Part of a small language model's weights: a variant of Adam for these matrices.
Each number is 500 + 25 x the weight over the matrix's rms, rounded and kept within 0 to 999. Layers, rows and columns count from 0. Numbers have three digits each.

# q: layer 2 attention query, 576x576, rms 0.0349, rows 236-300, columns 432-479
# k: layer 2 attention key, 576x576, rms 0.0347, rows 236-299, columns 432-479
# v: layer 2 attention value, 576x576, rms 0.0278, rows 192-255, columns 432-479
# o: layer 2 attention output (transposed), 576x576, rms 0.0233, rows 192-255, columns 432-479
q236:512483483520483507515520510460530486492518516496507530537522469494470485487494503452473480480498538484535513513488495520488492511501516505471474
k236:517500516502505503505482511507505479493486495533523466474506497502502522506523523528475480524539516495545519494519487507460536522489496492482531
q237:538480494483510485502496487459492479505518501485486518540524454500463481500487503493523494482563558514526490508514511505470504515544514495546506
k237:499524499524496460485452506508499478509468477507480444471462485485514509568515484521502498520497471508500520481522531526493542508504474506506497
q238:496466480441511482494460513468498531548534480515499523479468503509453547477486508514468491505510457515481505465513467476539489485458452489540476
k238:535531524523497512480491510488537520469475518501475539507520509488494514510471489486504529514435549506484484491536512523503521495498493484555503
q239:523509455538484512548486524505500467482494508503538469500502521488522478511492490541476479515484495485510455478487488485512504527530496464473517
k239:491474504478503501505525502460468507488512469478503528509525481479492518489489527488507505484504467482525503489484477476500496522478497523496502
q240:527459487478489512508468513483516534525542471464459567470494515480507513484490537496507437537529517520491526461465501458549514513465478495527486
k240:473508511519518508469526485509518487515470536520467524508526492525478517560491466499480517534469511525499504492506507512465510527461523537497516
q241:487528563492543473515518500441499462476482482494463473519520478541481523478501469527480518467522507486523458470518457481479486489521498511509501
k241:496502503490494494519513453496493502496505496496457490499450494506473487483447475471493499455475526513449505500517506523552495541519465504494552
q242:504530497539522490501520511467498480491445470501495491543493467523479486514498478501516535447518548503559521526523450530435439468511484502497481
k242:464513473437472506497497464509522521512520493484471476505465517532495470490505501530510480482493476531474490473463524519517510497501500455502516
q243:516495499511483532491486532514510439487480510500523519548513482450491490512509550506472471533513550504532513495515514478433510508536498523506459
k243:482495510483497460536470502488513478492496503509474497464464484510485526563492496558541527548519470496495494519532505523494534538520504520472528
q244:495526495513486519478497522506498491487486496517519504510515479488512490515492497495528498501489515521502488523508497551481473499535507523487475
k244:479489525491482481528468531485523475470484529506481467487475535504506492513491519517468527559499489520521521483538567507490519505539508491500496
q245:449498508470477512502495520481464530512552495496521522502494485483500524523490513529492516534484471480464518551501506513548494508476531470502490
k245:516497475553500529501472501465483513520486527498501492446495477518539504505475501482490530509464491508537513450573527527474516505484492505534510
q246:542528497554535498488508513495545497456434538496444453457489498495523446524493488540528529528483492475548458523468470484479510508473487478493519
k246:511483485452491482525523465513513479497489466499497520565498493465500496456556493457500495465516530487479525533479437450548476497470522476503474
q247:505483497458494488486467554495491533525548526507499546464485510461497529511487548517502491539467492507457529474521510483540517520460462461546461
k247:559497523547530536496514519486518511506463531500499503494534479502482530524509503477470543529467549526519498501559498497458516527484512520517526
q248:518486526466487530491524489533508507487498530465508549533489475497440508489484524432478512497493536521518516502540472514495494474486513483497478
k248:535504479493516488475494485489528506515526518512521505506475479522509483543497526523495505509524508505471486505484496539485521477547469489498528
q249:492523491535500502480493497498490525507506498492493459469493554515487495497491506524535492552478501503480482480460527459515549487455497492533516
k249:510499471505515530514524499513507517507511488495496527502512454488468507493523490458471493470498504501482474548436468471503495478486535512517473
q250:473517517470508473502506492482492503477539494487527526524477518512495467520515529502490508467503490461512508496516508469462521497504508470524500
k250:489521470478480463504458508519484493538453463509502470493502492512502486492532510509495494524472479496512509468544546542488530525490501489490492
q251:534502540516484492478479486498482520503500523487523502473498495509484516476504488501498485553476495478503502461484518492539522471466479474498499
k251:528470488510500503496501525484458504529476479487495514480530511504467519478537503489529501457507493478460505527480463500500469480487513497523461
q252:492523510499523478479483524485500521506488513480490514449511557509507508518515497500509502511491466494503471472488514508540523467447492485515525
k252:489472478491533496498501489495516513518496505485465511536530465482479501470498494471496529446507509475497512525483469479518460509518529499491461
q253:514511512456506458499486542485464513513520519503500530513482512549475526497527485473480490489485446500460471485531497480555469440445492475520482
k253:498460521503508537486528530480473522504524463480499517482488462489463531446505509477501492463496557522494500522473501534527536471508515523481473
q254:485533542477540498539466528497481539534504516488504513451498554494528496501512486491534515513486495500462452513467531500559510459501497484529528
k254:476490491523467481497545467502491487462504475484510508533521496469484484439528500472516514488479516495479508503484506444495467486515547511520448
q255:539542539504522484510549495480493487454523502535485458496470490552499508502512461481508488440512474469498414478467488492479474516476462516483534
k255:464497520487505519473499452481493514489533493489516528509492450515472477491511481474474482470491528474503492528479472498515524510501531469487517
v192:528505518534505535505459506463495481488491493480522447526514520481505520521476493506514510538490514491510514479533521464515498496493499488504489
o192:490465519482476468504509468536539479494533482441483506516449469498538480485513493526529496519522491493494535496454479518494468572495487505516461
v193:493523490529492512461493529495491476530553496494486491510455508476504528512517442510493474524484494524517535481491544521505521467490488489556498
o193:544496492480462531554498506506558498476504461510502504495498510477521470514489498514523531535472512504489472472504512499478471488513485537493495
v194:507473534481479537519513526513511477467448485497522492478477510522507473512503533519483513540486501497525489487464516522492485477487506505544515
o194:479472489495514506499486507502502494490488496482495502501546484500536463475502470532522521504516510521519485458480493512486478507506478485488481
v195:508519516492514477496509498467500491519479531495498512510523501507496542508494501527503507493494502489489478522493504487470503463483492502516491
o195:522510494508445491514523492507474514501497502516480508513497513561499513517513512519508474492514518515511536481497491468538511490520479495532492
v196:504512514501521514518508509476504540487474461484564447518522484511457507502486486486484501508501495493500545531487449511468465515482449481479510
o196:477500574470515483494498486479436484520491472505496452488514506525482532489549506506502484463541492484488514499532504524533531523511522505511481
v197:481490517539484457543511476517496495518488481511540489483500466529489512485497495473524476468500489481501520514491484508482480483476485503475483
o197:552487516482495486468495470473514496495461524525475505537515523492518522471505497474546498492481514484488516572502493520448507524478513521477483
v198:500495456501481497506475499461506506571488465455535483552463505520501504492487517498548506496506532501461500485510508529456499491461526512499520
o198:521467535536468502501500516485511511511507520504473494522452467485543507513514523503498487538499489484489494468481532542513500508484505499505518
v199:494512515513494503520501524523488525483474514501480520507528505518508503473495475560495501487504500488479489503516490501533523503490514517510484
o199:494471473518451539534497443512493497496512505470548463494525531482516489472495519494511478494489489519526505503489512499501524524524494453486528
v200:511523526485495512489492535518518497477483528516483504496476507493499491497482509513503497495496483496471494474509532472510554499540460494475512
o200:514497496498484491462475475463497516456509534475503524494477483481517512482498516487516477505487516530519500489473472521531530511521490493516505
v201:480481499511489532493453515509528482486503491486515486529511491486531521491478516489486508516512484528470482493467512457496500514522525563469477
o201:511516569459474455546528505503491517469506508490488519516543511487474510477460465505510483492487478513487508546500504484463510536485494513505521
v202:530491495460507500472541496518514542522520492502479523504496504500487510474507479483500494475470497472498519511515482534542497506467507492500468
o202:480536510506500498506527483535535503472452509466478544517497491477542482480522521512483553489538556477520495518524492465476468482499516514476503
v203:553491488492491498480483481512504502528457508512482509490493523518497515488514503475520488504520539496483493516509511496491531491499506507519512
o203:514520481504491436512519481482480495496500521522458474519516492456536483485504455500498495533503447467499485503494482483533541493500502466499518
v204:488529476522506517474530483504494474498497480512476497463527497486504528539490453502490517535498472516494512497500497493478491511504444462539489
o204:515493532485517488516522491515500523516502475465468475492520498466498488491503498540476459488482491513520540515495491485525506490479500511505462
v205:495490473509500512522506501482531522482532520521561499521491516486503475508489479493534477476493510494468506500503444501486526489506509496462459
o205:522491497509451502498462537509525479508457496527470494518491522499502520496528537498494522517528464472467486540525475490435511520537468456536491
v206:491511465473545491506494481502510535455509499513463469502497479533477536547505493514506480472474484520493510507524488490499456497482498519500492
o206:462492498534475533488477529537474506503507498537510452512472493487500470445493506471499512485489474465505490481513504499470532489511525481526501
v207:522522505503473523488479525487493451497473490472525532507494503503502515486503516506489545538490530482514486474521485479477507528478473478531502
o207:479471515487541506510475466501521487513539532468492548498534523499474464485485497484468468446515444518477507480488531511509483515462484506494498
v208:524529485497522496459482488521515481487468476519516492505506518506507514536527553488492526522471482496493478477494503448506507503497520491480491
o208:510530509498517463482506508471515484484491473510511513491512467477522515475474497484507506468511484513472543505514488520449531524531488494482517
v209:529521488554477530520485488513512486517485469529529471492509492523465524521532565505494508526499469484527467492525488491517466517483474498471511
o209:497535496446529432490524523481506537505456525532495510466472497529546484460504445518525486484511494484521506531494465484498540517486495531496476
v210:497486511515496516521500519493500498527482479496484467493475468484531511444524483519526492491507486497500496500471499522536514526466540487499474
o210:470510538497525481503475480506508524529458513526484520541493469448488508519498522498508523500475550499505514527516496496470475490497528531503515
v211:474488504483464550534504492507553506534511489516494514490490495516510478517540507528514513530493533497529496505470558511529502525458511516481502
o211:533474490526522520526497463534480542465512526520542468529456495475486484500517494478509514491501492498528507539504463508521469489499493483495500
v212:502500498473512526505547500492489495518521484504492497523455529482499472482489471496502497500500525466500481497488490526506483519518505527472523
o212:479441510460460547519473479519500517480469477491505488491548518513509485529496525506476505498469473542520516540503484513520483532507513484503491
v213:478501502483518473484491530475493485505488500476475508491487502525522531505488493547518490488523483542498484509510529524504512510535475521529505
o213:495494503520543514504519497563495497503495510494494481509512507479536532491481503461512494510466505525502483502525519533502462470470549511482504
v214:496488511485515492516522480523509516501511473511485502495467520491533489500462501525505514469490469535456492483505486486484478539497534535522496
o214:503519452523508511479502496517530497483467528499490499514506532480492522528492478461548514463516531492548495503483466505498511503504493502518551
v215:477544481555484507498518487473492472511520489511499524514506473495512517532509474488521501492480523462456494508459446508464505469477519482498512
o215:507456527467474496488465487478502461552506477504496505499545467508469529497492478511530522505504457469537510464504521459498497515538484547515486
v216:490503479520498508517536563493499498473457489475506505484500491487537476499546509495523475501467554496530464521512483508506507499463474489514473
o216:508473508499518485475480499460516461492495494490473495448523528485535520529498474495487507510533495477478512488489485512489500490520475501517538
v217:523503472527492499494485530491519477510490495540489499522498470513487531483485461449473500543468503509566501507488464560517554502476509467526488
o217:468510500476483449506482456513495484482522539503479491531511517471490463483465510471511502496508506520530517486505472491475441529519514493499479
v218:497525516525496494508547475483520528469505479444454527477448517509490493497475534522473504496527509502452517497502499510501486523507528503518498
o218:489512537518477527507508505497512519487514494478527548488525501486488483505509506476485527472508558506531517482502488451460493464490550523494494
v219:579480493535524495526480503517514494522508515502481493483525509494543482524513533508524519520521495516516501524510494483466536499530506475491444
o219:429501555487531452478538499522506484506440483493509489520509485477490495539481511463489472486567527495486505494510488511506473491481483515449488
v220:520483500473537535497513497506494479453505468508471522524490482465495514512509505463480521535504443477492541505509508486508481485494536486476508
o220:470471531478517497480471496511502554491502495503546468541456445502499492496507475493503477477528471523482531502511502550511489499510463485539481
v221:489469550482556466512504519494483519526536516460461519455473517507483486472458490504506494504499517467499508506513545531492512505461506509518495
o221:485547502525500544522466486479518457463503505509510521541502491467504483516492522531490547505473562467525548548488513516467513474506491534486520
v222:516522515560473512540524476503499526523515494489532495518504518509506520540528507479517528518513503485519488498533439471497489499502530528509471
o222:550523522487497501499502467489542477527520520467446515479518463525530504504517488492470508476510481510503501489468443506484522500486520519489496
v223:529474459496539525512505535487497448486501508470502490500477488536501491487518473489465506487476494515483519488511500487522513520519461483510486
o223:457495471500498511519493545497491479490522492523512524492508495492481475536487545464513535517486507547523514551482479499458504507481502491522470
v224:479493518444530480530512531449504472494513508495454504486531500525501478510507513495525486475482552548467463497467471521500544511477509452516477
o224:509467459530503475500536474497495496496502454511538522502484519497484546501484527461487485511506520478475530501480477474539489511487490468525478
v225:451508529489540475500509510505508463521563495535506501474501486514519452494506465509442525544513524487570516509462512532503498471544471490500491
o225:517508507471499489536478482517515520484493472487504491483519521543473526505483533526514486495501496531452495537465495493505531484522484468471481
v226:508487533493503502477503529500470522479480472503487529490490486524521457449498482484503491469511494529460487506504519488471484507494487516481494
o226:476540473515513465496556479497496494525518491522516459499526547506468496512478495526514497477503464494524506501478469471506505476544478529518512
v227:523512482467515487504480532511478531517507524540470472478502489479515463491478485500491505498481537494525493466522491502524508492523476514534516
o227:468542466517516467496505525475513481517483496488516509439478502500495513480509510517525488500518486486483509491501503494498500470490487485516517
v228:519474472503487503499504487505491438492511518511513491547507478518478490455475505511481464476489467523515437470520470466518509481500548495473504
o228:510483510509505507500440503461517562497468486512514517489494502471520495519471494509522463547512493480515516510499467513547495527491460492509533
v229:465505478491497493494506452508475489537526504509524474490488502467475455469466498537491499493506510484485507488478515496479476498494516451511533
o229:536497527507486523540469492504543470476477490526466495469505500544503495495510517528487477537484516526521514501485505484502470482506485475508477
v230:533531496500498515488473500477493497544469551474520521480499512486472478506483479540493488482539484485516494556493497531480510496521518467511512
o230:493530520456490471475531478521503500525493495483525508471508491489473465496503491487461468530497503470490512479497476521535548495482510500477493
v231:501498449515517491507479525533477491439530443509514498481522508524527503557451467469537505512516484519502526471498486443471495482498528470465514
o231:515484475491524475488476509468474513486500495504495504469530473504461501505554469488519511512528522519483519491496554485473487489519496518520498
v232:471512518471502494493514489482499515542504482459538511495481468518506474481487454505523483490492459474512541463518518500499470514447483487508529
o232:505520450517459520440512512488499506488480500545530529514473562545513508483507476526473530518478472493482465501525482507510505520522491480476542
v233:458479491523498512495498505491523490502470533489499460479540491468524493519478543479487476528487519525506508499474464506494496496493495497501507
o233:495516504474530472533498501472455535492500491498490473505490508494528516473499501516471468469501467469474509483482475483504513442516490507497533
v234:473506503526518510495484513483504512495513509514541518492478523483512483525504515541483482501481508484513511494491485528464475495535523513498466
o234:527477524538494503491521488536512479504456466532510509463520476529524546500495530488490477506500477501525513494502507501476499502527491493513510
v235:497511546478519519513515511538545502460490486491505484542507503499522528484503548458487499509505469549499514528507490500508537467489524513516484
o235:479495495504468477452493521531477523501459484462506490505436544507484519501478488507499514450517494511534513532512456543543525497452514501514510
v236:475487523501495465503493505529503507528512506493473515487513465482491519518485478493467529523478496507503490461509506522511474512474490531504460
o236:480515518549506537492477488562484500458511496468504496481470538469518478495520524481510463463460499500512518514523485485490482501494478469513516
v237:502511513478491453525506505471483536493499520551514506543498513521521499501493496501473474510474521526521496485480495467515503469467472475487482
o237:513518547497537489520510552492505466525473527482522496515466476429518485507490525499557534493503508491546530509525473546477468477505485540490473
v238:483527516508509471446521510478517515460537504516505556526495492479492524485516485498474519496514502508502477490479515510501504499498482473522501
o238:550487474473510537515477531477558453480485498512509516496510476511473480481504513481529476478515533526478462521499529506495500475509495516519493
v239:481497502536470462447543500530507484494503548503501523503507465477495447488472499484511524529478525497489495473539504503503524507507501548504481
o239:526506501463536513532463526539557474518516555516480502461531461504485518463513530516498468502512523507502540482489517453483471513477501480478494
v240:514476495491502527474511476530488498466459487447492544515481511501490498464505552451486492486489505518508516540463524487534530542474488482511496
o240:492485554479507513454527475523500490495478493529476516501530474440526490495499479469504495485542491531496555511510467492478512527476510550468491
v241:505475460526541518501526520487518503507469522509525462494536508542503477529474535502515504471487500531489459494480474507506511507495496501518526
o241:480523510539519485498542541520481509531528435558457475499538511557519530511490477497474503475532488497491464482469506510520480497524523504513458
v242:455493493504533506528533496491481469562511514479487514478483494537501472497517487473508545547486506456526518521482507476525489490558501483510527
o242:523506477500487550475449556481490487451480458498498507510510498554468538477505520525468524517521489483511504504566492521484528481512514451510508
v243:516481507481521519507497534468512491485503527502520473496544516505493497517518490517527503515493463502480462522477516472501485472458504499507486
o243:443509525516488516494490521493482534461468512495489493502493535515519539487503465493486522494523518483469534511504513486499483495517495540526525
v244:522506528524498506480526527480512522481533502509521548501502488495463507571500453482512498499505503541494497527478520488505471506514481461479471
o244:505465475524462511535529468544520471529498498532511464513520498487520477552507557507545495503503485513517476472510496461492498460560528556530493
v245:518508528451489501493509528505479520507523477493498481467502508500503454504542554515538498517490531476525498516464519523473521515514494509533510
o245:490518494517517519489528492513484531512499488551497494504497489483487503491473521511540537527496490519475499476521514513533526505546507462499518
v246:469516479509524515528485512511509477444456550462512495488538490468490500493472476527499514543507507518501528453505481473469493523451545492549516
o246:526465499503505454518506444508485519534499457494482517486507498485492472472525518483475552488478484489467522493483492513535479463513515511505501
v247:525480515489482484513508495513514455494481520512476538519492502486527529482502534481514494457499442497495507491514475477488472486506502499475516
o247:450522491491481473507547449527490527479493477496556500524470511512533524521474491488463478468525469528481515483555476505479498532468522494480496
v248:506491473501498517485499512521501536484528539512483514512468485491507493482514499494490497489550523525518523452499484524531518499514510537525470
o248:465518502505538507509490475484508505482437474492499477473508493503472458468527499482509501521507493510488494469540499517515498511522455428525498
v249:497511508497502520495521539523524503464496533478490507474506499476491511500516538501498475538508487529500527499507504447522515494495486510491487
o249:485512532486537492539472441480498511553516530473463538514530468492455457506501486500493454507530461475491506465492522507493505540513533538509532
v250:512532516492528474527491509484505521433495493467474501475470487528489513471491496473502516523497475537525490488522495546548514468488500480489540
o250:471519494507501549518529484481498478499504502504518499504482517494531485473517509509471453474494511520447504511479495491531475497517504468499462
v251:484497504504509514509488475492533488529473494474481499503516488513508505515518482506519484484486503473469527496492511528509487497485543494484544
o251:503531524516464497501463483474450525534540506537496487499518492533512455511531480502455514502442491503542493486476488514461497457472504468511495
v252:538522455512509514510493490512503484534516521467517493487507523508511511489507555475490521504533531504508479547490463492514482507521484486520534
o252:501457522469461473526480530510509497497506480493485498462500528549453484532515488516476494510512477508446514524536530504521474489491481489520487
v253:488505516517476477501507512522436526467505470527555462486520522492545494515514488482499472506524481547482498477509536470509508504507529489470512
o253:509554458456507483504477474479491503503474530473495506504480530527474507522502509498481497472506527491503502495440483489513519507460503492541522
v254:511478509543508507509537542470513471445538473520508518479527478523479506474502488461486468522518510495490465510523529524519519492503521500524481
o254:498486477497492483477492539500504490534479531483489494492488493487536490510490473492479518490491487498487542514527489502462504483496508536486520
v255:477480506468481468491535488516467483546508459530477493493494510499509504509498456497484489450477482518467474473509509517475470498475517489459487
o255:504492505557470539499512471517480541496468504525502490520517489505478551516497480501513512526463507501536505500505447449508528488532473504534526
q256:505492498502475537543524491523493501485466505530535497538519482540497508507500528501458481492532480525504506500488516522468511509493530531496503
k256:498542516515514449504522533532546472499502511511503495495477491512515510550542542517531531497490481498541480513483502488561462505468485468471502
q257:509457510527495490471500479463504565486534518489453495451474470456541498509469468478487525515514444454519523518487476488517516499497503536547498
k257:501477424553451522474464499465462528478551528550505528482501453449519492483448447503417451490505505538483511505534495477485501501471551514503473
q258:522544481480518479520501515506531459533518454510537467577498503487443520509538508489532469487492553539506489479484516511475481513456484492483545
k258:483526555503533507521501529502517505513482532487445499481484518516477490469523518513539580488497515457511456518451518521547498469508456476507499
q259:530504501491457520498514486508506508518504493499514473524520505544489504491492526536503473473543522513488508512522537494517533521522491484517504
k259:496559502532492471463531514496497481459505491511492478531475548486493493534538517504526541509528479489510491496474506507518490469477480483492494
q260:511525476481487551475469492539461486547492457506502525510505509461485503467492498516498471485508495487465514509483508454538501521503503522495498
k260:500522516481533455502531536479486487478513521487514476496509555522536538555502547500537548496507471537535482520500524447512490446512497498522513
q261:478484508484475546500510495502476494489509541505453517488482489498546497480489475509463510494501507469479522544487478508520497476535515561534477
k261:511457489523488504501513536495504481472529496534506549497498449469471481491469474483451478500500503527500498466526492498483486540444516523462489
q262:475534542543516437501491509453539499487487509530482489521488509513538509506520504518529537487464515494486496494487502489505485520509481482494495
k262:524450491461498522511474487487480520556516471502488497454519463504457515472483498539506472501491519496457507529501444535474541527518502492540510
q263:516549489515508509495520482551497483503478506496476483512511493478533463479479514471540493459536502497507529484465505432512474500517525482507525
k263:485505502516513478495532496488512536449477510467497503529480549489500509535533506525522526525493464486520474530490504493533489454496517490510526
q264:478555510528514495522477513499505525492474496533549509526508496514483442509514482466509496476503513530507491458530508516490487481477488470443526
k264:548511528501552483526480536537533514500528484487506526495516509520505520520535516516491524526514532449504453544464507552535523513531504519517465
q265:479543447486537492509519477501474487476489459526525536552564520502508482451503492471536513451516472523489510497484518431487461488471526444520498
k265:468507529510543470505531487497500517483494508474493526507466516507484503522526503510552516491505454452495459490510520480498506498503501521491506
q266:495485514499489479530545480488553521485524521468489510447468450517495530527487466542486476499502449496469531514482510493552495515512499514503502
k266:486440489476469500534493489456497510483498484517500502534507474497477506466439510500486469486487496524492512512535514495446486495480476493521471
q267:477561482499531493494477506536484526488470465503496511461494483518529502518496506448529512519513480530517489481508484463489434472533502483496513
k267:485513488505511461556492573498532515470557508463521488471517545510493519520526520532483569509502499478513477551532552459512534508506440495545465
q268:462549505493497477560499520512497476490525492488526451498558504528486525525532461473524500520456553534473527485506497486448499542515508449515473
k268:483525533489498499504528473490491539485505501472472509525497488529516459479498492485519541515483477502489520511477506505545523474546546484519521
q269:500460472529479473491513464525492543493491515475475517477509495517523518489461487456502528456525494465468530509464502479505482483470510527488460
k269:527470525497496456527526511462514473469472468535527497495493491489488522555505509477450449504484523530530530541504505525499512514454480459518470
q270:524489457524457534500517514492478493507505516504482494473527487479484500482482494499492486514510490508492524506497485502515532521463470479486514
k270:532443487484502524480491518471528472443560486525516520489529474509524510514492505450469461513504476530503504489508528481487476522477505482496483
q271:561492511519498479489520543490526518517510507483529509549517505533506508544482511518498530487473473481517496506510489531501580517508503480480440
k271:511486521523492497501486453497512494498496484512511507505505471483470516480464505506490431538524504476511525514494462486467516534494513472486492
q272:507568524436507532519475505514511503510465503446521457510553516498521482517503464465564504498482519490518491479536499452463488489501480488519534
k272:481542521489487494530481482530477508517474502498491515494484528502482487504476480493490520507499470508483479467545463477486506459493537498517535
q273:488494461495480521483527468485484497494515491527488515485525478486535524512451507523492489479514486486536505544490526471486497482510515496525515
k273:533487507514495472507546499462478503509508468524566567488524468481504499505480481480464470495481509511514505500508495519509478538473480502477515
q274:495507515515515518499500479558465503523504521435487514499523521495497499479481487478556518466504471511483485452486475484490432497496491464495547
k274:498545504527511473511483509470495516468454480471489496483458540511513467519535527553530555526507471497506463491539445488493528469531494542495479
q275:527507511436515537484490502550522457486500466496498519501530513457509470518515489476539513491532490512517506479481541470479511473490534471489511
k275:466517531511520518482498518496471539489503519468514474488465550515532507514494501514509506484460443496462464474484489474544474466502504522531507
q276:456487477511470487474492455467483511476485488543491496493476455528521517452474542517484476472540488539539499557494500457498506480510499545515477
k276:541459476492515506506522504510526456496554506507542525483566445485489542519499462468475486512499494516489493505499575522493455521481492472459490
q277:492509528529498481480502477481486523477525485503488479488460480526517501481536521515461527451513463507445468522468516443507480495499490486550501
k277:486473502486468504528474492497496509499529504518512501487512485482490513475479487501501524506510534510523489556501502490497510553472493542507434
q278:521469482513485517528512506474509472514535508540509517465502508507481496530498497547482504500503512518506486527513526484486535519520504501517491
k278:472478488551476549494486457474471527521516510520535511482522473519524535488465478494456468522515488462513515511499522532521477491522470536474427
q279:502437521504478511527470448439494487491539490514460521491476466543483549483501486514455485518491525532475536533515494534504526551503518524507485
k279:508444494474504504505525493475472499485547497494539509502535481487508504493472505494500514491489502522476506545481526510496478493502471513510504
q280:517481513509484497494463481518491508516476522507486503491482506484505500493511492541477462517495458519501487475470497485501477492486497494491542
k280:562522472507488484477479547483499480474528516513510507469493466480536510495488522497468505479530508546544513499511535505483483467513504547487519
q281:495497457527528481545542511485547497497515504478517531540518483486507458516532494514470528534504506466543553467522484495492510514541513516531494
k281:498503510507492538475543476495451488506436500481454475461548482512503504477468482486531461488493514509510509507490493507498480499484531483500502
q282:508526529495505495521495507517485524495480487476516509491515514482527522506524480516515492501474519505505500461547479483505496501531523474519505
k282:486564500528523487455517477537466521520457497506463498515464533510518520502503540562522530504474487454488480496492523488521499473469512503489539
q283:485501487472490503513513490521488484470501508526490469529495519491485510488487513461515492494470510483509557498494476514484459507528517462526523
k283:502519480485516523496513507523477497569513501475501489513515487469494479519509513509539504525529481495481511490498490532489507489525505475517517
q284:497460490530479484497509504450457499496556542498483548481495465503491446480489512519467504512473510489487501519510443509528508536502501545484449
k284:537474505505488491513472465486472518495508467499518504526525466498497470489486476502501470479517535523463524516465509462501515482538495497512471
q285:455549470504511485494470501510506513545484531531520489519500492485500507472503468493512489505501525509454459453502482488487472491505497518500495
k285:486553542478534454454478528555519507500475499452498438510460583492536452544536529522531559480542445525465498486490499477508547460494509466483482
q286:498493491498516481524481506509523496488513466488513473523504504471482487504537515512523493563486504461469509463518532521500483469544498463480497
k286:504530520522471520498496508539505510467505509457468485522528548503500518514522477523506476522495487491507498487469481485508528464505510535517524
q287:526506528462541523480511505522545463508470491511473480496534483523471504518526527517490490451544523469467483542461533460492517470517531492485514
k287:508457469512508500504562507454464495495476488520483515511521510482477528475472449479466483497471489504532495493485524497496474563485426487516469
q288:503559484480523491519499493527532512476488485490510466468536523488498508523501472522550530531513524473509495535520506519492479479501483487503521
k288:487503505504457540492537479507466535528465513492484521486537483501473514501461470513554495521486485518505522489490498493491507478517511492493521
q289:504443500484448549497539498471499450521537491526496531512521471528495528484457528523471486479529498505524527546501493547535512487482504516475516
k289:524466504529495490506496524488514497478580505515528494496542438505479544457506459498425483486475519521491516521468519497508486538456512513519466
q290:529461478518483496487504457485444490485535533548512521512484420477513488447473506507436466476514502502497522502503483513527493509502538533486473
k290:531496505474554457508505535502503501504507493514484490503520499511483498484518521494473520496497496504503476526473514494486483503493509507498465
q291:508499482519520495496507501537482493482460511463481460506512551511490502484495524495475541486480499505450482440484479512492488502482496519510523
k291:460571541489556456520477533532535489478450527504492464534419597514536461549587503528524520495501483487529459493529523494518518421480530460508502
q292:464492516498485505501528481520456469448506485508520511504514475495466514487501525502514511486510509486463536508506500481501480515508493517491479
k292:490533532491566457492494552514505496497466494509520466521484594534513489518580518537504520459508486520488430537478495496482491483475452502491528
q293:483560539491536469479472542552498517484456517525482444501454565524485516542564520490540535532515476504549500489522512519496461440518484499466506
k293:497510480498473522493481501521506509521457501510469497515504509509498508525484508505547513517508507496528494494496500469482514460505513506511504
q294:473527436555483510512539536478510459502496521512499484509540490489484519522511517518495483494482532509506499473477478529528511524481509502504487
k294:490509475506529554480483490533497516542470500511473503497518521484484477488502508473542553528466447521474485552529505481521472477543538521512501
q295:451504469509480529515481476466522461532520507553492456465514481527508547502518451539483504505472493499526523526495484507501494506543466477473468
k295:481480553499479544506524480517451544530556474482525530481503457502533476506476539459511539496474523506481507493540490496556502517479532521492525
q296:499495509494514527490557511529532506502506461521512523537499517534492474494484522478516544508497517493510518499506483542479470485509510504512528
k296:477473503499493538494469456490469481530475494520474498524486498512508470478485461487503487512473473481507518488469481483491531517553496535532436
q297:510474487534505479471514496502455497498478492532483508470515486506511494480530469497484566524468460536494534498475514528538437523488459506486483
k297:459485511476505504482490490473489512489539453481491503479507446518483510457503473471531457480505574498517481530530508494489490540481495497525540
q298:462501517462481507509533456531495538466489476504471517530505526473492460486505492504508503477517511488507529487510493475488560483504528480467500
k298:516481505489486495524494500496469486499514501510520496487499495497515501485466509485531470521505466522494507470469511427487473504504510499516543
q299:480481509523534489504515509476507495507492457536491470518512467537476498526524473510508535529542498491521483541465482514504516501478473512505499
k299:502497513514465526456486487485480508484523510471528541452486462515497523466477452491488518495497498518513497506482484496518498487482503510485469
q300:511516536512504498490504520541492500541493453535495492447492472494459451457478504497498506491506517494523511494514537512514498516544482519502502